{"num_hidden_layers": 13, "hidden_size": 128, "num_attention_heads": 4, "num_key_value_heads": 4, "head_dim": 32, "intermediate_size": 320, "vocab_size": 3031, "hidden_act": "swiglu", "norm": "rmsnorm", "norm_place": "pre", "norm_eps": 1e-06, "positions": "rope", "rope_theta": 10000.0, "rope_fraction": 1.0, "qk_norm": false, "attn_scale": 0.177, "bias": "none", "tie_word_embeddings": false, "parallel_block": false, "init": "uniform", "init_std_qkv": 0.0414, "init_std_o": 0.0, "init_std_up": 0.0414, "init_std_down": 0.0, "init_mimetic": 0.5, "optimizer": "soap_variant", "learning_rate": 0.0061, "beta1": 0.95, "beta2": 0.99, "weight_decay": 0.039, "lr_head": 0.00958, "warmup_steps": 200, "schedule": "wsd", "decay_fraction": 0.736, "decay_shape": "linear", "final_lr_fraction": 0.05, "batch_tokens": 32768, "max_seq_len": 1024, "doc_mask": true, "train_tokens": 179600000, "max_steps": 5481, "dataset": "wikipedia_en"}
Each number is 128 + 32 x the weight over its row's rms, rounded and kept within 0 to 255. Layers, rows and columns count from 0. Numbers have three digits each. The size before them is the row's rms in percent of the matrix's.

# layer 7 MLP gate, 320x128, rms 0.225, rows 260-293, columns 0-63
090:164131127172133183153169059096078091159139085124185069112167132147095118154183174087056160155116146158155111129128179164125113107111130089112148153145099100097140151060109139098146175072123110
089:131165145067146182136109148194125157197167146124144174092117137123124124186130175177135124143155067100189141160095152158147145101141159131172140110098096073168138097158139094096147106142157110
100:101163155096084190124145197120094101089154120138118130096147109166102126079164180175066099098146156118189150068084160132130140117153161083112126105121092111182157197097114058132130109121128177
097:149137143123087138121147128103150079177123134097120155117127113161111175122129142138116187081124144120118110183127141187156127137115092115163131123113171165083120123100111184079082156107095117
108:120163157209152128196169143133184133146128128077106122149181155138138134096110174198119134116126145098084058165126062159171096078164156120121139109079081116160104111134164104114163179179094152
094:130114144074108102172133068083123134140113121121164135104096088105138086134086151110161123149105118140152145092111174164137197052130125158178138087122159188111104078047101116129123146107137153
097:098153188119123095107095114157120103152142135187133109114151081153189115121092153118164126061152094149134128114128171179054139160147099095065113112120139177131157102188183121128118136133146105
100:123155151044069152084178090138110130131171135132157122122119115176088157148083140151131109101109149149106139135148150122127112160084147155079187144098104158076111136117118135071114120186116135
104:090141157100076127126125131142201128082165157092135082130124117064137102163106153103136103144171086128114115164160120176109112081095131116140147112133135169099148133176067114101133143161079107
101:145157122146133149128140116157070185120124147109181101126152122111118127182066118125148143126081133104111127156141096146104105094124172118086146089121163153122064150196135063200144124147110122
100:169129100149139140104091219195132124123151141097114159061083138123129113124121102098129134094104145071118140154169111148114118148191155162117157093150119117131159101102148113112102089117120139
097:176082107141123118089171191089134127130170129125191119167087114083162075129181128075151082167100127125128106150129119131130143122145069137113091183097210126086098149075171121112137114154142111
094:115161144102162174148171086096124153094177156110137153101115119096167109121099042110061175129114146116137127150148119156062137155107147133109163156181102141135072193137134099075179095127141083
096:111114131122159160136179110137185150147114138116148138182127083136129150125171137143082142132130110074105127111086097156133101109170136122099150101164119103091101051191054153075142117138159126
099:147101101130137181157164119129140111141090128139116144126074152068081135133097129112084143137127075121160095164112157172180109092091091116194169090078122062139107088127122109108155112117164080
110:121154161114154085199163109122093171129172144158117090172093155137096090136154121104145100122159120161142190136115057192147105100109131146117146097157128093149062124183164109171102128156133087
095:127167138105140122106099138132118096114131151110138096104104119056065154142130154140128126108126135170146145144132076109146130150131105113156137144117166110077121174138138107129110083139090150
098:109152134166151120092121161156139110126169142148092113137108106134114052117124117108082115136110065119146140015116099115109069049118121116128166103101115076141135155158085130160128087150127124
101:138186145158128124139166121134090145111171097098087117088067148106146129078123081129155169151113151109107134114054132097092096098130131130141121121052154105169174079110109211213138163130066100
097:116174139171147129153142072166157103154143156140134151089162237125086120078149164115082106081143117117146148109031169113180103101131122160123146106113078091140138126139160125104163179113102127
092:094160184119133136083129132123148121126089126176119093098090138163117161104106099185116136106127180131171110125179156085143173197129181107114160085152137131123147130134143105111118114129115075
106:100123085144143198136172128101133137127192066160123160102070121195160083137129154147128134120172091103113141095102156109167099126117175110138144147114160084111171109138166109134152170122157162
103:161130122104063095125087146136094099173172127091177125131148090098041135187136106173156092132133101123176172116115173157135154141168094149145114080184130154135107097129129117166129132139105117
099:151161127109103107106155134093110100115121139085081155156137047123153112163133142144156170151094102088065115146103155217100180104178136154162108060154147093160074156113148121133085128092158117
106:133185167073092153166154215126151152137134079113146137155147122121165147160126078167139158156166086116113172145132121155133085129118078154168159126121160089116136124088127119164166119176189123
100:120161137132091083153107096081149062088108102135092148131137145051116140153146105144144116136135144132188169080124149143153150080124070176104106088079092116159148130099117128159118121166141162
102:154136113120090120126100162181109115123155108178155126097172121125069094155149130157096107129129121197138123123111166114147152136185142080146113142149153161122140120113111023143166119100072104
089:130133164129177098125105145087185116105193165116082144075134114108120079081143149156070126120123079105192123121197089100122113185183112121050147088132131108145084151106157112148120152076128142
095:150160147109148105176125125181087133127152172108073111038100072166093153170118116117165101134137183142129134082094101088158082117098095155104112127150178170171140107132142202166120174127123074
092:113078090102097094144125164092131122169120151129074114137136173153165133099105130167132162133141124167169105058099069168151170093142151114190119128151167129150091155199070148132108078139136094
096:103069169141089165174187146135098131133095166144118160107198105148089103072142127108170180098147154134141138118136106054137085169087065158120087110123139161100125116174138117121080147175142079
097:128125105127127096204146146107114146151097124102149203142104073089111104134146176122137171143091173149173190131125133091126103203169111125124115165143176154120133135175163110126064158099060125
106:129112144105105175157128113151139101109123177180136075106133180090127201160136109137176099126142102173119121152076150160115067106134159185133103151177118126105140157190158156059123169114082083
115:156072113143105098104108148140136075103136032188144085145114174132142130118203154105113137074129169110151146143088164113106178141173069096096104133117189133107149163133120096084073140116113082
# layer 7 MLP up, 320x128, rms 0.226, rows 260-292, columns 0-63
093:115125160112156162103093140127058185105186137183105193156145118096149110072159088150189101122165121081117172164124115097095130125140078194122100164123112176167138114248146106175098124182157111
090:128092157126096125094127119113150071103080162163106106163121159109131140091129108176107119102169183128116126118128137063117128168112057127097183104132211183081160171149140178161116091173156114
105:055085118125164140174125130123116134186155178070175138152206146135104173053151142131132163115125190120165158064104102062145108119197143142129125080102102098181109129164072142133092117121118131
093:198107192105165144086154119069159111181090103138132159130155144127118136105129189125096135108101107114175099162116154118137155098136140174178157107120095126150114162087121118137155163104144141
074:129093103100132152128115114154142102119160137166146118094146119150129175182169120091156164080109160145105112139122172165098122106096091135155134156156182159115208074116122091179106138077068099
104:135137124101116135095145089093123050124153185094092106131099115168123155138153150185171137106142130151148110116189188155133193133103139119114103125062146129083106143137113119135108037080150107
093:171139223174125122125171145203110115088135118125163088132121094146177126136086135222137134117169111098156119118090120151082119121149125141124129131180108077097137087158111121110110118142143165
103:172097085106110128140177181081135129165172102119173170138154076116112153174159140130125089123115155074140101178138136094124130142145148108133130093118134132144165189226126121157100154125113157
097:098192151088134145107065129047163163112164150136166096147170132094083131184084160151081107143133142093124083147136075149067138110112149105120138143144081134096163122148062112109124159111138096
102:107142111078168094123128124154117141138093174110129086084083153112140075128104161093124102128116146123051173139167141092114109166138147146121104131087114125191155103152105175144179138120095169
099:170121164140096149165135155096142151129077133146128153108072085099064080111150119129154123139119113098112080116077115083138139164122110161149146087064090178043095142139159120117145113097161146
100:080148138190118144105143160112107129175129112099110127125156102123105104145150053155108079098092134145165187094109140119095109092055073097148151121126143104115140105069104146106141103095115080
100:144160119158160083087140139147116159135108166134135147084145135097135115141126112173174125132080100128130101220165125123115115112151125184110105146141148149095166042102107143138101140161119176
083:117141142109131100118103140077092077086168124146154133103160133101140121109089094085146171097123138107197138150129168085111151208117143127075111117146127128139186191094171116171138120114107067
096:119097181151074107127143082128103047119109109178096120065153155101156193067138107120086068111100142183080068148148093125132145140207231098113146121142180075100153112130117158119150117105145119
103:141155173166139173122143114127067159107101139109104069149104142143118081114105151101099160121124109141094153169137101110148105133148137110114137101111187097161109069147128131164098084158131146
094:051191098126147130106121149116150133091100098127179160137136122133143123102137119131117149083119130098120087120144166101132133135098116100140117158122113165193090136158083144081132140103142042
097:130150157139160137177156110160113155125187144103194149159183158103186139092083104139209137089124154147120122195124099112200102163175113182143013146171062129120132131152121111115098120180182108
084:183117097115083123124100141108102131160161088094076100115114103112156137148108047154138145129088171133161120075157118082087090138128149130179110098106132149140106088159114151209137096101118080
090:157112139143141119123140110174179107209146137100142201074169161110125120109122163144110100071127148111166137102078187117155132139162160140131128137128137130168121207197163114151174133066125154
093:133118200145111187124130140089176136089101134139143153183163107105101112099125158134148221163150132098106079164116124116122122224131137184158164144157160119104173151167129134091103093114119142
102:087135136107150123171150105144142098179176196114172183186075129188158142107055154152166153137126101094124108163134042138162161120141114144112132109148128140134164188127143122103094098105124142
104:148132101142111126149141135134144151098137127121159125122091183138176050111145119084157159110142068134119154159083072145103121092117114086109108108118140140173138111140112131181113124133109148
094:111096094116123116145105113119143121184100092132147146135158159134093088110108080135137105161155111148165147143138154058170127174117127047076106169144164093082153134139186133112068127105101118
110:078103144110137135135120141114109132123125131118093143131077101111194059072083119161178108117097157128119158154141218108129113083137121155130152139162156129153132107127183185099117102084122099
094:156123126101131131163165117108169059114125131126164105046163106124186127116124106112113168137142075166120091165133194114085149145125067084100153077118170144148090162159102145109178162128138082
100:146126154110136106197133204165092152141114120116145112152084077112097132132120144110139099145094092076128152122085163097086133100133096222101115062168165099153136131131188101125132120145122152
086:137159111119126090176143131094149157119094164175166146109088188151171174159110097192208141173142146182163112156123190106147152077108122165154138137087143165133115138133105113143146131200082106
096:094141153137097138117202095155106153118100165168044094102090128186116104140131115125129088177164202142141142086089114113095127148040089094106100091151122137150104176133162155109124114135166112
094:134101197121071140085151126145165077076125095123187156115093080097131124117129087091162119180106180099126126155114087085133144078122168139128089108191164125110133150172149152192184120117161137
104:091064175121111132212127084162097084166071146099088078139103123179189100154097167133134138144136113096144132123094180137137176114064065105074116097097137151125081086165082141118102165117138081
088:111160144160127189150128121150141143095074049196129091114150107215080112157123046101103103146160121100128095148124115134103176120077106153078157145187118129141195117065103095139109117127124136
098:140171123143140123097108139121136165133158134132135187096160085119131081150104138136098164105113154087136167161183103046094114151170111145092125065140111140141160145140097091193155089138130155
# layer 7 MLP down (transposed), 320x128, rms 0.2, rows 260-292, columns 0-63
083:100148160132142081125145086106186065149178121063096115069116142106092078126155131098141117106140059206091084129111112176174140123177087126120150159179167160117111121087095151125144124088135118
101:096095142138112118116110182138127087155128154162106107098195124138116114134142125173072157132183125123159210132109182129154133134129104118132172147107109108124167174176111084083148147144171114
102:111084159130151098195075167180114140137184152157182121119087117152194169095091166100159127179009157110176086101132149137113148142149150122097154122137097127092156149117090165139154055130110051
101:109107134083146152146129108148151131161088125157185114133111164135128147089147128146110103160174103144166121166123193126151131119177104168184128128058121102099150158162063169159100096096150064
093:075159169153141120170121144156152099131162192153132178161134108132111134170136155162125183124179167093063089160107094149145101103177148121115165124086133165124194094119173076097086186144070169
104:134146108102148101111100137120172076177141106098141110155183133117133120156126133136095114149173082130137077127107116137197092190147101099130096137179118079168113123108124146056131151151036150
100:130195151187116176128095085187121136081120152187160057105108119105111127144107093170131143137128097161178032138125179161131102117121149122081124195185138125080127141121170130098144155158176126
103:162094133129108076130118112047126120135105131139193178160043096119145147177141118179152118117166146126132107145174099096163139128144135116120151099067154143145098188139096092133051167147087137
098:150142105124177098127123126073141177104142160084131068154119138182163120226188066154067092135191156108118101181129129177152164118080140077131127132140190173115082143127103122095082163101139068
098:157109127164122154141093109114139161143098120158125099152111035155131134081080047141132154119119116121136176093169092149090096155075054067097104167132107144130127089175134127150120102157165098
096:093105137130050065134147142132119138090132144159191098184113133156096094121130194112163139177119117095150126121116127098102071099097152109136136217148135087154113123150115049160198215146116201
095:163156164112155141112170124180090106084113102113063076168104085135140127118121111137134185158148071152146127163136088095162100107132108172128065150112131166144053138110156102097069136180102181
097:070122141164106093109109173141160088099134097127094117091115128142110104057151178107111129110120099152098117069094134091144083189138139146129129100106199116183142088111074151076146116117136156
089:155139175136151113125113091049154145099169160072086186101114130135117128140139175145108166091109138110100137050132090101111137134124135188104174148157126191178081100131146173126090121145107138
098:107108123148079120080119135127150063155140136139155136105129110128144116126100135184121129149120157156086150178161129149049162075094092156060121134108112134184136177157137131161136094144105123
103:125172131041070173113097136107139116146074107080129112086152157099125098122054170164100155102097153140118130160135130062097112171155114065186142129130076151133120116151096189131095191109123166
094:154162155100042092079172096158109137149156147161120147092123158130104141107144084170125145106157132102115140146169081150158114128126094079129112143079089146136102126088136141131068105182117169
099:087137103133155150128136116157155083127131147100089085126051189091139110107163056141168184139159127154090196085117106106175169091158148113183131087116125112139120120070106155093098098128113124
100:145040077092092144069100127129163125165055186146119132090132066114140118181138156159129087083145082112142115122187109192125112144078145160139169096144114124124144153116174136198118162117155125
092:133108136101133165126109107155110180161098144082116129174158089096153143159156117093124128099125144106168055133155055163102176130107080075132164168113106096154171147121117105126050177080185192
099:165145193120122132094085111152117126123142124111165118138075191132078150120146105169101092135109107104164142105146121196065121149135107157157123138097113151122143096130086091127113162100119186
101:168085153070157086136119138075075142096128135148121120143145149152241166081105134150109171104111123080149145121096121117126111096142126058140079139098143163107141174110117202123089153141188119
106:101148135153106125160145108145170173126093087060129153127124130111109119083100074094156133131139106118093201144104130178101121146105139101148140119109163176158093114145132144152116094090170179
100:136118109137124138176166197158204154119133126149203159137114189127139114140179156130119130092134125171142155048105138121070135098170135127131091127131139106103147120157101153113143076157135112
112:167175127095081125105100154121140101148134141102143194121139149105130154111117062139110080119134113130138195173111053116133121105139129157159128131113171067147121129078099131165124064151174144
103:111161135148127126123155095130125074151108173110112159103096124160185092133188114139110152142122123178136173106150149133150171129118070114115136053099145120084154129125173186138164134174085160
105:152136092121110123129181180092097103124126124082136113126195130067164204169151141113154154139141081174161111115120182131145151164193129142195099129114172151109179135182152077199112117131127128
095:071110108158178131104145117104161124092187156093127106102125162134077086126090128160106161152133175105111147083157083125151128164189085133127152139115150093112112153115115090133100089080140219
098:092083154184098131124125105102144171123071157140139110143089083145112097099153104091103092110127105182137114136130139143061120124133145046101155070068112144132143132152044097101116135137111163
096:143124121085149092142127119065152170136091126124117116108174110119163138104114079188093092115178182156076185127143192183138100125172137188091062140162101143135037119149136129194101126087123114
102:127133081159156090102092162093079128181094123150106136138096118139134166164076143139120049126102116159092117138131119144081116090158178138092080122150130088101129114110103133147123189110123142
093:128111097090096101155154157094156098088104114145126170094173128107120163110228164105107131124163144203116181096138128099080105128113159172084115130145181155125117128095125098130089144093064138
101:079137143135167107125124134101070097203127161152086071144155129092134159106111069156153129080156158141123104131112182109118067160120135130161073093068122161120099124152088170145114162088138117